Each number is 128 + 24 x the weight over its row's rms, rounded and kept within 0 to 255. Layers, rows and columns count from 0. Numbers have three digits each. The size before them is the row's rms in percent of the matrix's.

# down: layer 2 MLP down (transposed), 1152x192, rms 0.0824, rows 356-484, columns 48-95
# up: layer 2 MLP up, 1152x192, rms 0.0898, rows 357-484, columns 48-95
down356 090:112138180138130182149103149158191128108136123131133143103177180119152101090098112171108108102136160165127156103126124126108138098151124125151114
up357 108:139138104134126121081126089117085128114127170121125070158142132147145119083184143160169130162119068143129064125121129158097124138119124143137130
down357 105:137105174138157136121125122135160125107149083125164138145162102114170170120132100102115152128139125117126124127100095152124096097136142109133115
up358 079:156120125150102098098140086064127138113126114146127133153116129080143120161116159138099171133099085099135116147080098148123130160125112126125122
down358 114:142157116091125143121129081104134133091096130122118156161102133100144135136133149114113125135112142130159117132132052136138125212139116124140139
up359 082:089118109129079125143183111111147151110105115196118128140090148103181190147142089125115180128104121058154119131074100134136129145130080139130142
down359 099:111120108084087109144144107070161125100099133150167151146146142105162131144131098131128162145116151114107112111114107139117118188146113148157145
up360 086:169156159096147126083121133116158147125131149176130094205109152107136119124137122129100155111117103121116117180148122101131124135135139123105166
down360 083:134153124104127133155129099116160116124181100109119117084204085121136101126132110122139126127175096098140087153102155137099156104132122101103131
up361 104:112113114145127128128172106114120153129113148114141120146149206099121162163158147134175125159111097124136090194118092168083121137134100103128148
down361 103:166117093162128147160095148121098152160134109107154103102133096098132151109178106123105131103141165172125146141122104135145124138156116132117113
up362 098:110121126113105145151171103110147128130095124129060088152106133102154168160113122087150176127152101128135137156129104105111098167079105163108100
down362 093:103119125128125154168132124119103138139125149079123119149087096140128086112129125159107141121103181154108125119139128108170116136171136169116148
up363 103:169144149118139120133115109124145202096113115121146113160095128100135197108128125124122109162126121110106134162132095122166112135148085146152134
down363 098:123136143110140140123107082137181133124145078127157112130093121138116114094111118139142148108131104134155151121159078164113120141134146101119145
up364 092:146139088156109084101132122151152146128110111124118121120109088103132085132108116121169155127092124124091101158111109170167099135130126130150134
down364 097:176103095103122089137099095136119148112102117127139099116095065105144143116112139123118120097085101119138108105107101142123130173126148163156094
up365 079:136119126122099111102127097078120138100117127149124119138111110111130129133147141121142143149105101119136120159108106105136135140136126151135152
down365 117:126128126101131133111146081070143140091100146120131123154118107125122117126140130127116144133102134123146110116142062116138121182130135152126156
up366 095:144166108188086122115139135131118173114120100170125101104111120122120104152117113172125106098084079138128138125107119139124139136120141085106136
down366 096:178137100136149148114137153140106112124140127146099140125190164165127118160141155135132107122143147115130135132080113114161128108103110150114141
up367 107:156127136113122070096124106135159129138126129158110112190139116114150085137122164142162136125119113142095100185097117148130130133161111153135118
down367 095:084094096126132112133090139140140074142158128127129180085135124100118154108119145135105124111154110138125156133100177102128130139157120137119129
up368 094:062131126166143118115125135097153115109129103140117116193163120127124145124161160134101100157110127130148115162128122110142131150149094102141122
down368 096:143082183109114138098170145165112137158168132149151140132163081102116101106115130113163134127102194154102131130108192139133125131111171112114139
up369 107:123118143135118112081093116099121175110125148120147179138130108099156119110139088149089142114102103124153133138105129167174131118128145085148166
down369 107:168148067091093158151189135118174113162123161124103141135152168171099140134090140121147108135145116083134119110129131098089112138127111157098135
up370 078:110143110152124115101126094136110141105095136158141104155168119115139145140158126096142117143106083115146070142110085141127132161118106084135129
down370 112:101138128102144117140152091109135126099099132146140141101099136136148142130129162125118133135121124136163087133128068137149136203134122127129134
up371 094:071139122128104098139156115107181126085130125153122121147129192156130137126140146120138101148148099123094134128095119130144139138147097137156148
down371 096:113117152125173168087140122129152127114126102126163117192118142124114130087075113174129133126060154109148095120103121090106092152161129150129149
up372 108:126105111144136072171130097102128162135130122124148166138160148108179146163142121118114109103166118117177142131055101142122101132129123089113108
down372 106:128104132134146150128113134117084130124090117126082135135100094121134094091153152138181149145133120109080150148127101107113150103133134110190142
up373 111:115108132148135112161119106095155167134116121141124124134113172116192140153119153116131144129102108121148102180138103148135088130110126122117161
down373 108:120102169151144088082122117137125071125148160128131085123141100079123120154109152106122150152094135143144109119136120110133095109123111123122134
up374 094:135129119165124097084134117115091127115083121200125112125116127118130126092118134140113136154146136115140135124135089141161131133130135080153167
down374 092:086155122135142163116148107123113140161123101119089134115134107154114154130096140151140083147136091146141138112131107120146128121147161135118128
up375 092:161115106150093155162135129132157123082109090107094096138092134091099181135123092150177151147135129137128156101129090144175096127105089155169143
down375 094:078116111152175134098117116145123107111105154145102133131134159110138157134130087116119108136114117126158098123110162173127164123165183139101116
up376 097:137117138132132113139100121084116128118143158147124134107122126130174103170110108118113120115144098117141117138055121171143136121168159100095126
down376 097:170152115116119116154123168161095124124157152132137094094123166143144134139113109154169113126175158151123101092139126146153122120118163155133094
up377 096:093089124103110138187182108116136134153119143136076148113138145127128175171131098083172195120126098073170130142098081144114106146103097159123119
down377 098:143145104160127103117097118099121105104084149106179150128150108149126170104120161150114084149138161133133122136106128148153140144132158120106096
up378 112:097144137121085132156129121116126130122106113139100135132113113121144181145171169109162168138142127100136112133115143144143088137124049142186125
down378 106:122112035104100129147149107132121135148106157152133138116152117059094132134101139164174157144133121120153115076106139138144129127135129170124123
up379 102:098132123145103104157157090102109167100128168122135086144161164114124143128150102061151103136157085126108146114121115154100115131132115109167139
down379 096:149128104099136170097103124116109119147121136139115088176148142124096165120111136157097091127125111186104167092145136099108121160132141124122078
up380 103:151120105098112135120126090142133200103113141163148118165134139084123184094166106098142137116136118133107162134085155128118105136132128146145129
down380 102:156130167093119139144143173138114120141112133133146148103136118142126110137156141106108094142103128135113121143161109103118120038090124117102109
up381 099:101119073117093133094107111112131140120105109167141092100153132110116123122139162108134124091060088096090105185131142132154137167139111093148159
down381 095:141096156123149077137130113147099115114159095137118131120147150166126120145156124117129161094132144114125123064119157153114125092121182139092140
up382 107:159130118140134109093145122144121129123115150196087115122120107104132136103100104089151139102097085119127077125133091192166146129117111076138142
down382 103:125129127156103127120138117159065141170161134153125103145166096125111139134130147134133130125163145186114183107116147105154120089088137140116117
up383 097:102123104127101131086103129129142155106118111137135098126147106149120083117134119120136138173098094116123112109098106155183121148143145111142137
down383 095:091114187136149109124141162138143120114128109139133182141160098145103144192161115129118128127093097152146113154112134135113133142148169132170177
up384 091:126130126106110087106131092094150158108095138184139157172149140113140110127132152118135144120078083112159076147116114113099108167135098089110099
down384 111:124159116115159125136128103067108154137090157136134152123094143115123137132141153096121101133106115153155086135146077155145099163118121143148124
up385 106:080112094139132116080119136091105123116139133126148151161144131082142142128111121140121124117100106079145071165110101130132131138176144098117173
down385 104:115142165124130112116154094126110093112113162135123090114104136178110109135144133078149112083137139160150145100117096158147162110113120131110156
up386 094:090160094112101157140098111103107121057128176136120100139147152111111137144168131125181158155126087109125116095138149176099118119142119096152132
down386 098:124128151149079105157162137133154169128109129109141093117107102143118138130105159147147100119117106157121134105097111145127127144109108094107134
up387 109:137154082090129074143109110100135185107116159116148092144156102108098115134131134144122131139114131087103133118081118096128118137117119172123119
down387 103:093121130152091123139145092134135148088110108149136112114172147087165168103161121137096137103107164081145193157084142137141090109103153125107111
up388 104:063120124111141079132125100124142132109110155140163148135139106133145104129122095080160145131135137067148080131117118159123114140130110086138150
down388 114:122158132113147100148163131131066097092089105147153116155145157151129096083092170122161132117147111154075109161149143117133109173151112093152140
up389 107:129096137120126114123154137136162118127120111189125135114136108120124117146123090139160144081101134139116135156108156126104084138123097145126144
down389 099:104157146105133100142141151162140104129120155127139154111178144135124145125066115124096147150177156140178126113140097129097124131119160074120109
up390 112:095145098133102078088156116075127131126116155122126155121108159097140124182120120091147135151081108104149102137124135169125126121140124110111185
down390 105:137120114100113096150116140123142140156130118095124087121138146135142102122166131129120178126069117186120122110152138125096140108122121124132107
up391 086:114086095161111090113166077083139113124129108106136133128164118123181136160133129142106151133137074075146109118072108175116114164146118139112157
down391 130:120129124115142130141137105095139134108063127099126160130140110100138150150143142122114120114145158122169108126158081123131106223101087152128159
up392 081:138164111118098097089122068091147157122113129141137159195120107099173132145133113140108114127134145098169116135076118125124123148150104110136165
down392 106:125169121108111090106136086085143147087098127144129145155132152121138150136128133121139126148091131150124094121110045128129110201131119110165150
up393 087:144123124159098104136148114093150160119125095167129136181110151141162109110122127115105155117116085123144121124122109120119117165106101131115147
down393 093:123103132126106097108154090094161152127128124145144151162104161109127108113119113122124135162132110150125170140097094146114113201157143143137099
up394 094:087089109113121140121124127090102162083115182124146145168143168082134157117161120112127143137140098127116085132114124150136146134125119108141139
down394 100:119124088092093123132185161126103183118093119132139149133164151112096138142107164121124088075155149151094120149142125125096138120124103083112106
up395 107:097149129139088105121151107123148185107129139145117101130091170122138135142103147133118110150140122097076090153104144143123127124125111160165134
down395 093:164140125145119096083129112156109106159139146160134108091153126095120141172155147174126176114137098117167138115111115195138161142117138162124092
up396 105:114153083141093128137071123117127140065107130161128144174121124091113109134124117135118133152096131123121128120139122165133119128124112089133186
down396 109:108097142132112106123146150116149159117111114146143094107120156147127130126141132164137096125187094134136133189162101173110141114104092103161119
up397 100:144128136152104088105172094115161158140129199130135119147101185127165122123108122109099119120104077136150080144112089128162121128111120102106158
down397 098:107087140092185095105141122141148145106135152132103143108140119121146099101059141153072101096152135149111126121111134148129113115091138127130152
up398 103:115129115134103144128123111145127132090127152115146147106131091138130122129134106136158148139138116112138160109083143159132099132119143143130129
down398 088:127124173109125114098134136114125098102116156141118114124137158134162143121140098100136155153186138139139175125133136116083109131132119166151131
up399 092:138142052144115122122143113100104139094124134133147144149144172113114119081126137122155095120119089167087118100153078154103122153132138109135145
down399 094:130121135089118130127142182137135138153097099106162162150104135105081137146113137176126129108183153151104124145119126127118165123151165155079133
up400 111:141094102171153103105122087151164117141120147125090127157134117110153134127110080088143141160147122126154104127113096183090100140163152140107155
down400 101:153153076116121133106102143141142169144158100105098094183161153144154139124112144133117147127129121136135134121106154124141103106066111143138153
up401 106:149156092110146106100135124036114152100127148137161111160136151092120151123167137148092115124105112092127090177145138139127128125153111110131189
down401 097:128105133136149169084133136139133122171125115128135121110202108147147132094125141125114158137109102103137113143114104126123133135135158126129136
up402 102:081102128152123124076172118094129130138127128122102096169136166107124115118150116130152130149167097146093105138139070126125128150142127156133132
down402 095:137096131110120118102107195124148110114136079110102159180117156113161169108098179142089127129104119099075135153156145116152144126097116137147140
up403 082:122083148123089098101124100092145151091091101136135066167121135112135153107158133139105153149107102116101111186110085127138120185127116110129131
down403 104:118135145109121124105113113064100119098094157128107106130127133121111141138135136117116120144086139146145125118166112139102137180136119145112127
up404 107:114147117132085089064116110107173160108112133121158118162123195072135103122143137134095108147095119138097118151134113128161155123152125108111157
down404 104:136162138145166125156168134132169160152125116120152127129175130084183100137119145137122140133127104126158155170127110103128146124130097083131152
up405 098:111172107145096120109163132094118176066114100182136100114096134111107138137126096123117121093110097123084138144142136127114114144110134116121145
down405 093:092115116151106143132156159108122113118127142146116127113153112142177150141107147134107103122095142135123098091151120132127134157101130116112150
up406 100:183128122147134063140169095120161135140121173104120119132144116080154141120118145122142121133123125129125113126110111168089101131136128118151193
down406 088:156130126124114126150119078132101108128126133101091078109134115145163153122129104130129111132088103129150124160103167133142131146121156131113129
up407 102:096098118112100106129133105103177136112123135161148082099142146134130118149137128140113128118138091148129146137056160125105154140149111108139138
down407 100:118119102094123112117160181116077085165119135113105133151117133089139109134164133110142080119161151150092119136136138130130118099149161131214121
up408 104:132137071146075115123138100103115163098084120174116133154131158106147090137105134094105150137121105105142114176149113121112100146135086115126194
down408 116:135166119112128103095128112108142130079091134133119151122117155156098108160154146158105118122097136130130104111140130135126127163153096080142156
up409 100:116157103129085088135129108113189195120098084198126097174101170130117155118142098124112135102121116148071123121115139116148123136128116089124122
down409 092:127103115139188153125151106145122102132148129093133139111162128127108099134143137171160128170085114144161151110102209138107124118123130207154125
up410 099:097131139120102105143170077129183170091091125149150116118111128129148113171141133139136120126115131107112123141081091141130123150126137133151141
down410 084:157079126112121088129126079121105155105106081147120110166157153137116114141149159113111139057109109072145151148112081150141115153158124121165101
up411 110:106162132148135076063164126143165149103110138121137145126147104106131103124130119111148109136127138098142128143103133131148137143137129126168155
down411 101:118162170111154134148103109115091082117117124118114129126085086146143063111157150124107128129128090143131141137069160165093163135129137126105077
up412 095:161126129151086146086087123137118114129153138088128107173126134074123174096142140097158144172080132136083128100107068170190119121122123150163124
down412 089:081106122116158115102195069127136080153118120138082138123153100125147125145099109119138116177129165106128127105148155131135141080109160108133114
up413 101:155131145125097136112144118057149148068132142099058123161118152096108144155148132091175143149155080146134125109109128163127133132127080152144129
down413 094:122081127096101176123156112077119107144151138161141155105139126143132096107115168095124065089163120125103162095124137132107122141150139109141084
up414 106:096114124138099133147134125130113147099131139143116141112106124117128127154113097148155126123133146106131141129063119180142101121122135143136123
down414 100:120124105130113122118094128098108154127125141145143152142128148109132116114104134167132134123127153124152124089111108111175122103132144153088103
up415 081:130118138122117113091139103093149140087091139149098122158124118132146161148129142137128145100128103124142121125094106158168117177144103126141149
down415 096:111132133104117156123145132106139143097062156158154142155114110095108123145113139125127132125100143109129099113166087138140100227146098148173124
up416 096:128114107076117148096113140082126112115108149151131121150132122121109121096117128141080165135123086098154132122114130130176135142124106122126128
down416 099:109151140152117150090116117128115122108146130139126128144158124103154121115159153154124124074134108160121123159161075157126138124106126156094127
up417 100:147178040145119128130136132072136106121116168108139075144134135106114146152121150128111137158084112101100116153133117106114153137121054136117147
down417 102:149129147114146130145108075125131135155090158164147115110096118136111114116110100114130097090126147175107105100128116127142159146144144093136103
up418 108:111116080160108102097153104141126141135128161126100090128159110082104138161171081097179112152113143121117108117097137189130133134153130114177160
down418 100:137117158106134156147074172094113120125163129145152139163112176139115137137095150145076160114119144160147153155150112058085145134160150136107130
up419 105:123164096186136114138129115100152162103114139190110114150116135135111166120162112138152177127071128166097121097128154130171117146129062136141119
down419 104:089129153119153129135165165085098136141092129137132126119088129108096173111170159135138146123128098121154153096119075129144123125103086135101113
up420 091:081148107129098120101170123106171166098131150156088111171137197125119143134169139119159118154114085125088113122131120128139123144117052082105114
down420 092:197140167100124121134113112156139122132140132083155106124157139138127108099112092169167135143116201119148137137138124115137073093098130189110120
up421 069:150123115158089103151147093105115129115087139179098114124140140092157136129116136122123133123098093133121111162109079149114143165107117129146169
down421 086:120145125101090098077154069111150156086110159132146150108129133111144126133122123150132144118086113121166076125120068149100117198121123126146124
up422 106:161167103119144118098115120133120099125112162119137141158101132079171105129096138114152164133076130075114063114132105153150127122106143148101148
down422 092:146105143128119120131089103143125103108123100084134125159160154129143182132095167137135110114155155118132137104131151072115128113143102161163118
up423 100:113083110087117116150114076110135150082105156122160119113114157118125125125162119094131121135133084139142125128063113129140137150122141139124131
down423 099:114161080110092120124130191105114128130129116112138141139126123111141084136138134107094132144151184174108135147141147114130117079108169144133132
up424 100:132134131116118104087135101053103099120118155110085132166125169117160111122096137109134152171142110115144113132147074128143157137142091156131169
down424 098:113110119115134174101146154168093142067169156158173138169197133102116161173133122116083164103130142126117143118107153123127097140135129108152166
up425 108:100131125123118125125141082101152154098113162122149105127126138069131134197106119121121115156098088096107085113101091154127133121161135071097150
down425 110:124122132159121184136154132119135125090114102124133079172167139104126172134109116124142125119132151113099128146129150151122113083172133114142162
up426 104:098129105186109111101162106134096078153134158134124122131131126140142122168160123115165124158131140116149083134104131177153094115092116126104126
down426 098:130102087146183111136166140136168126157134121139133129108131116123131118130138128117143100069105153128118128114113164116171139139115139144144138
up427 091:142128105103151103096108095116145115104114145109154152183095165094144164108137144116150175176141120110109063167132092100174140142142115142135124
down427 090:135091147158127122116133141141110136138098150160139125131147091133092112171136134102119155106149103152132138146130154114115117153050162082127142
up428 108:098146119120136102106138110121106124121135170119162105131135110134145109162153128085151157127117135099113097133098127172110100114100127138132131
down428 101:092139134137149133154144110129162102085101148129125111102107146128147120132135143148142145060106142103153126127086185149150108093131133144151113
up429 101:109118134130115139113143124153117155127110149190102090122160097094127109132142121100168169135119101147163063112114101151137113143122127102124101
down429 094:122112180140162162153170077132111124110123107115098124093102070146153135146121133113102132123102124152181123110121088124141127161113149177109139
up430 099:152140095166118122128120132138139166113084108177096102148132134118092163111135142127175131133124118129104110109120119115142110129144111084178142
down430 099:107124090102113115107114144139151137119099149178146150150147155079148188144102104101135138138140085115121151157119141100096141114124155105116106
up431 094:136121099144101115146132102160163111123130144120138121107141121129129134105129113121146140175100083126105103109084145128118117130146128140116126
down431 093:117104096093099143108133125122116092149183118145130140165133125136120133124099172133111118120114165136158153124127187116112109035139154130134122
up432 098:132095123142102111121157121126138114123133107151092051128108133142112148146117146107112119138155138122141157136118122134151146145172134136148133
down432 092:155108128094110073128100145131118179146160085076159117093205134160137118137122166155137106118130128129144130103126136125136095119099120148134105
up433 095:088117108122103104094150110102096120117126145123136107140158147146138148103157130164155124155128138141135120124132036136158133137110150138115122
down433 092:167120108134130158125103161142099092109146128074122155195087153080117131164117135125090146127149114124116121095108099121140135089136102119123125
up434 107:144133102121129111091104108126116108113127176146108126154142120106121099126133098108166169156136102133130104095109115186154141145147138083126125
down434 103:154113146115089128143121148085109161173115132143099153113085139146142137107079210171123125114115119158137162100131166114139094141145156118111129
up435 105:107104082129139080125134086135113144129117141143121120158146115117130099166150087111162168100111125142127107130112108155130126138121135114105147
down435 108:138172160153122136144148156076126143110162084105199145110131169103142157072143106144135090141122163130111139122133102120132115106168131162157141
up436 104:132126104132115088092151128061123131119108144166131102137131158082104130154122107132120135157111084116107098161125125143126125139142069086118186
down436 092:144099166144147115185117126159135108169133104119119118111141111109173115098127094105112111114134168126152131115134105100132150049137103152125132
up437 094:107145108163125141137110134131109097117126137131123125137158118095140122120155144106134128134114111109109108122116119163115119116083139133145124
down437 090:151135140163136150132125143131126123140141122076119160088142140160147126126108117132133125163126170114135136089122114137131104074131133173131122
up438 103:151157135160135120086122101094141157143149126114102161152109159112113122149124113112129104150118105135135099121124117238105148129146121068156148
down438 101:157108132129126127132094184100077099163156149138105109185102090143122138106149195108107114089164096126116111111101116107154138127153096184145142
up439 104:117159103151094111129137096130157163089115082140125129128144143095155149119114117131115154127110122160141125128078121185166104125097124116155143
down439 106:148114134123132112141119145121141133102126138127135076199162126093142131123118150129107126176143106115087138164127120125142123065146119111085128
up440 090:155110113135118095106084117129139118121126156145131096118148119159126121161148136134104185128101128151136120098075145208135125123116114114100123
down440 095:113154122149133139126152149158092118130103151107092103092117123117112145143100129169113064124183124141129126124136127091130116123127129147135114
up441 079:138147121146088124122106062113115151092140116176139112174141158122147152133123140155117129112126122101163107149064101160122156141138104108154170
down441 112:122154135091116144133141081104154153075124141139131129160118131111171145119122147129119119127104156131142104089132065092128135180138119132155151
up442 099:111115143133109119151136130101130136080079108151136137119129130121155108128145146151106125111151115161175159111121055126133126166142148094135108
down442 106:102155123138132134124111103127128121159100110142096125112134111117110172134114135138112110153102135186129130148131115105184129131117147126096119
up443 099:119140120136126154107100104089110152064134177120102074151124136106118110153152113086167135162105095151089076136126126165119120132124131123115156
down443 096:098117104160144119132122155116084108122163125115116173153116140094150133150071166134157099115116169088129084111135152160126127125149113197172141
up444 099:130156100130136029166187109084170137127111147160126151142137157124194110163077160133099105084120093119157095145116129108098120145101106110118144
down444 099:140096131170170078128076132148160136132126121189042135161114146125158135129094131146152115107152114182105137167123092147169128135108119133116123
up445 097:094135121126112099089145111127133120126113153131095117185079160133152153101096109103113107183140133066122102120108126121155146156115133138167134
down445 092:130117163136122137139115108170121146119156105178169123133156152105140116167128158105070141094146103126121127128101125113170153117147106130143091
up446 110:141117120117109148103118145091110156112108140133115109114138133074133113162134094146155146106109068134129121145109117158113126139139143080113138
down446 105:125148120137144111121118142167120119184141091105113121108144087167067153151141116114116137153109183184121123129138105128162116089103130092128152
up447 098:143118110111125139100128134117144136069112113141102081105122125090097156145133117118130153119130066118122143150122122147138138155154105108151148
down447 104:097120132114094154107142147172148144121121136092102135120109122114123149128126129151139095155115106179136145159104119105172125089083147136110129
up448 097:087092117104133118127188093111121118114125178118114151107131125127144158113136168131169118126115095091154102118097079169111133152127120165153131
down448 098:143096145076088101151150123129142128110111101123170140138151165131133114123131161111155143090077096109171087161129133160112085128144146100137114
up449 110:125117140155105092115129099081139108111131199139141122095120162138171143111108116111119134122150072149154098131079077141163105132132135110123142
down449 109:130177130080061173104103156124127139105146107136129087169145183120124135136101144138092147098094079147155136087155111072135097112142134093154135
up450 102:060110139110135082116156130119129130119106125151113113124148132123138175149183112086150189104152117133109088179137097138122113130117138116132146
down450 096:151129120153070116151121095115163184129131115102135119114162157126128122123116100142128144148132117119158167135086101135122112094114141149143112
up451 100:072128079131107111137129094124137132061077112136162139137147139078153130109116118148125116173099117093138112127128120139136117135112123099157167
down451 089:176143130135159164167146152137130160100122129126138092099094134119114165130130149123097150134096079130126147188120146146150116144179119132101113
up452 095:128152087168066135148135115152152146117117105161101127131118158117123135140120096146147142142134094111133142110089138175118115127124094120130111
down452 098:128141103120124105111141156112108108116144118155119126144191134144135114112148130087160135149093125101135102145121131126118110082107129135122177
up453 110:120146118121106163156117104100087164119118148143073136132117127111110142147151136104185169114103063139161130132114089156087106134153097067160147
down453 118:128107136116101164160114145152172108137112120111124165144131166089137147111159164120120156169134116117143092169119122150116092140106128117107077
up454 091:106130121162089120144139126115127159102102120175118109149112133139106215128175127098124202142119131158108088114145110146159133139115084132164135
down454 089:101109108117134113158139160097120149141104101138118134088103097126135137101142164146127127124125095127142142116119077136135118136058074133099111
up455 081:141136083148107116105143083095118163097125100116119145152120120078128198149158140149134117158128109071140119137072079183135138149125105116163159
down455 090:088132117129118129125161098084121138101097153126119111145157141070154157178142088135151117151112133119121113092139052140102110203113114143144154
up456 101:137139050110086146078088120115124125089077145149107135160126138086138121120155109152140137159111122106092137150127135125139153142173151094136126
down456 102:082145154108100126137139126141095096120111126164148131139135141167117118109118123147137113174140124130081107112156128130101069151127156134130090
up457 115:091130108183117120080117107117141140109126125181104149121128142119110105113114107131155098158098093135138099134122138148147113140157097099114134
down457 108:122167138109111143153135203149150152154096157110107115144133126128094125100126118082114129096146110132110094155166145147117112123122085090112120
up458 098:119144113099135098122106122123136181067115154130159117174116156088146144124165110083124123123163119151114093127130129125113101139141153119123117
down458 093:132088138166131116078107138123124151116101191120122115163134094138093124157097138090148100131119130144122141120104163141092099143111173160139143
up459 103:136149125126106132105082117080120101073113122140133102119094155122125163123108138138125147130106134128082112136125145157144119142132128131125144
down459 095:132118094142157090118154120176136147178159118111103120144161109151130086168127108099126129106108136159105150126162065127081095124138114107093137
up460 090:166138101125121126166158112134131147134119180151105115130116126140144092184091107132131137111102128158121124156066132156142111123104136120101112
down460 089:168096128149110104149131153124119107137131084128119110092165153122099097108133177116160118088153150132103154097125149133143142128140089121133150
up461 085:121171139154100104127142069116168157084143147124132135121109141149158117103128090092135130143149073177097109108113130132128150133130118098164123
down461 086:143137122098115145153079150109110131141148122142121126151102114177063125133106171164111119111145160156131126115118083120138111087142192153099120
up462 104:128117091173143060096149122104126190112132127145135155120119121114151118142123090114113122132087100128098094143115140188151144117133099083139174
down462 100:123134160162130113096110150079146166135132142113123120123130161126113162107128130118121116152134097137091130132132152127113125047136140074134144
up463 122:093154090150108077131136134142152146127115147168135118146113146103124144161104105089099162131189129123083101133122142149142120123127120120163135
down463 117:108123125155121137137159130138183090185138137151126134082136113096214152121121121139137119156041085123162133106120169136150121094123129125130158
up464 114:150112102197103150118119092124117152108098144132093133137127170108103126149167122090187137160133087151167090107134122147100110143135100120139108
down464 124:108161145096129135117101126123160193104126112118107153136121143148129161130154117100143216124158117152148109133114129157144108117158120155120107
up465 109:104119125117113100147125111100160117120119121143110093176141182101135182156126147119181112147134129117151078171107104126105114132112132110099153
down465 107:162127158139129157091131110078140111101150130113137132085138095136120115149194147103137116087141094121153143097121112114157147122103195116132118
up466 098:145118116125127059130176113082128162123130151129133115139133167141137113146116114088131120077174073155141070131125105121129126138134118161147129
down466 096:176129094122202150116133146166120134102108134112125090150133112102127168111097156138100121153107152089087136138124150124129125116121124130129123
up467 090:127179117148143120131138114105175153122147126127137120155138137140120155107135153134108107127143127119061127129101133124132067114138110119101112
down467 086:145086120087154151116115117142116100161171096110149159099132093170164111126092103192156134097152146137171160131118113155105146042109154164138140
up468 104:108098135152137063129148067117116177106134105146167154161157135124148116127191123104095118114144103127119128159103125166148103128116133107133124
down468 092:218133139081128119151098133107140141130165103143108110148136100141078181120159101137111131124129126156076157115131132112114143104163128125142134
up469 097:128110078168158106138120077091114123111129123104103152118144096186130132136159117117123127120160121129118137126105123141059082129145131132140120
down469 105:132126127124152160117131098103142128115126168137127120144146103090102137110167105116119106141138125152092145122089158117110130180170119101162118
up470 101:132132147124089109101144121133146111142096117164120100137150123106121113179130133123133132139103139148110140126119146127114110136138145117117125
down470 100:146131115142141128168127101127100135120120173124109113119178151113138097078134107132109114081159146123209150116129100160141094131108103112123167
up471 109:127131131100112108091122114085132152120116151127185124112128108138182137143131087146111151126079123106123086166108109128172129126113130114143155
down471 103:166102117158158128138130096107141150111150132129150132158133121091098169100113125140115118154104158129122097120152136173149129107183143105105154
up472 096:147138117124147119134117147126151096088089130110095107119122114100106163154147125119093141151100119111110114104140131144167135140147129108154131
down472 093:169101155169094110140115143152101119150148107107119143132154098123168108135129127141123142105148137121151152087106133130112162129103139174152132
up473 102:130134111161129112110116117091115149111086111153137111148130150122144121139160142138129129107108125114147119134114132177131123149103128079144135
down473 103:130125146138171155113137160134117079148109137127084094133117108114109160102157110114151144108152100125085138149148182112121129126112096111130112
up474 076:112109096107105104165145059140143147098089118187124124155117120129144143156117123125110144141131116101110106136102103189186107153102108114167161
down474 093:076127128105135117141121112103147171125092142140113133133113140123156139138134111118130146105095164145158062103126059163138123209120115119131128
up475 100:108151127154089131140129091130130173077115118203145138136149131167137163105170132162114123117112115112111163100102137142157103168103109114143114
down475 120:081135120170119149158100102108123153104115117185124147124098108134111173160152100136103137114156148110162127134083137139124159181144098079115093
up476 110:111159085147115102126173092097125149103122183191147122159110170142149090146146121082103184098104106123106079138118129121187123148127095154078137
down476 116:122104141154144077097151146107108129142098137140149147151151111114118107131136135089118172108161103150101155132110127168142108125069146107121114
up477 110:111089084123128120082154126135140088126129151140094127156127121120112142155117137111130129132138140071145117114114127151159131152134131150106131
down477 099:107145146100152116120159121159133138117162147116152175144113153116177116134140115140119071153125113123124124123156110140127131122152136122166122
up478 110:115145117150134099138131110110169094135126138157110138207132106131125157174124137093135170167136114152141080122121122175136081139118088124162126
down478 099:165097118099102157131131113158149098145137150167107098128129103148122103123118116153113127133142090170109111144142171111130141147172160088088144
up479 091:121085111108118085136115113128141140104093135158113107132138115120165128134141104116094163123154099079154121133064081157130123146126114094113103
down479 110:116138122130110078099110125104127125107104118117132144128108167156131153122120110123154129098108140118164146136077107129110099181190097164163092
up480 101:119150111149132091135126117112113117132141120114118110165083142154151177147103135125141162154120141086102073134122142151119096113103083116166121
down480 091:157140144131124136090138123175156136135157170152130121116166094124108091112146158141163102126116133138131153104164117105165144123163126113126144
up481 086:129129132132073104079119105117151135085077127181119102125133126127125111092092124080127161120099080107119090150098085138149135168112095125126174
down481 105:143149145118106100074129120068129120112153155131127136125129109144122120109102125108156165150078147134151127085161091113103086150131118167136127
up482 090:137130118155126097103154116113122119150134159096102134101123089116154141178169086134142161135110140129173118129067122190156098114137128104075116
down482 095:134160135132156128181144155136106101144109145141095133114140115139094139141105155134115140120181145112111160127114161081132139165130132167170153
up483 082:122105084121117110116096084124115144098121138125169147116118118103189151149122107113133147118131108077157061124084104126131152152105125093136130
down483 103:125132100088105095133114076081138143072101144128163118131146137141119153149145097128128136118082132129142081125098080128119151187129142101147138
up484 100:075159118141126106086143145110169132121129168132102135137104147112129151116124102109143143163081094083123099142118114134135111116130138140118142
down484 095:138069157121123118191150136174138083151116096087132144102155110129144099101136143132117173090120137120110145120123100124122133075108099142137138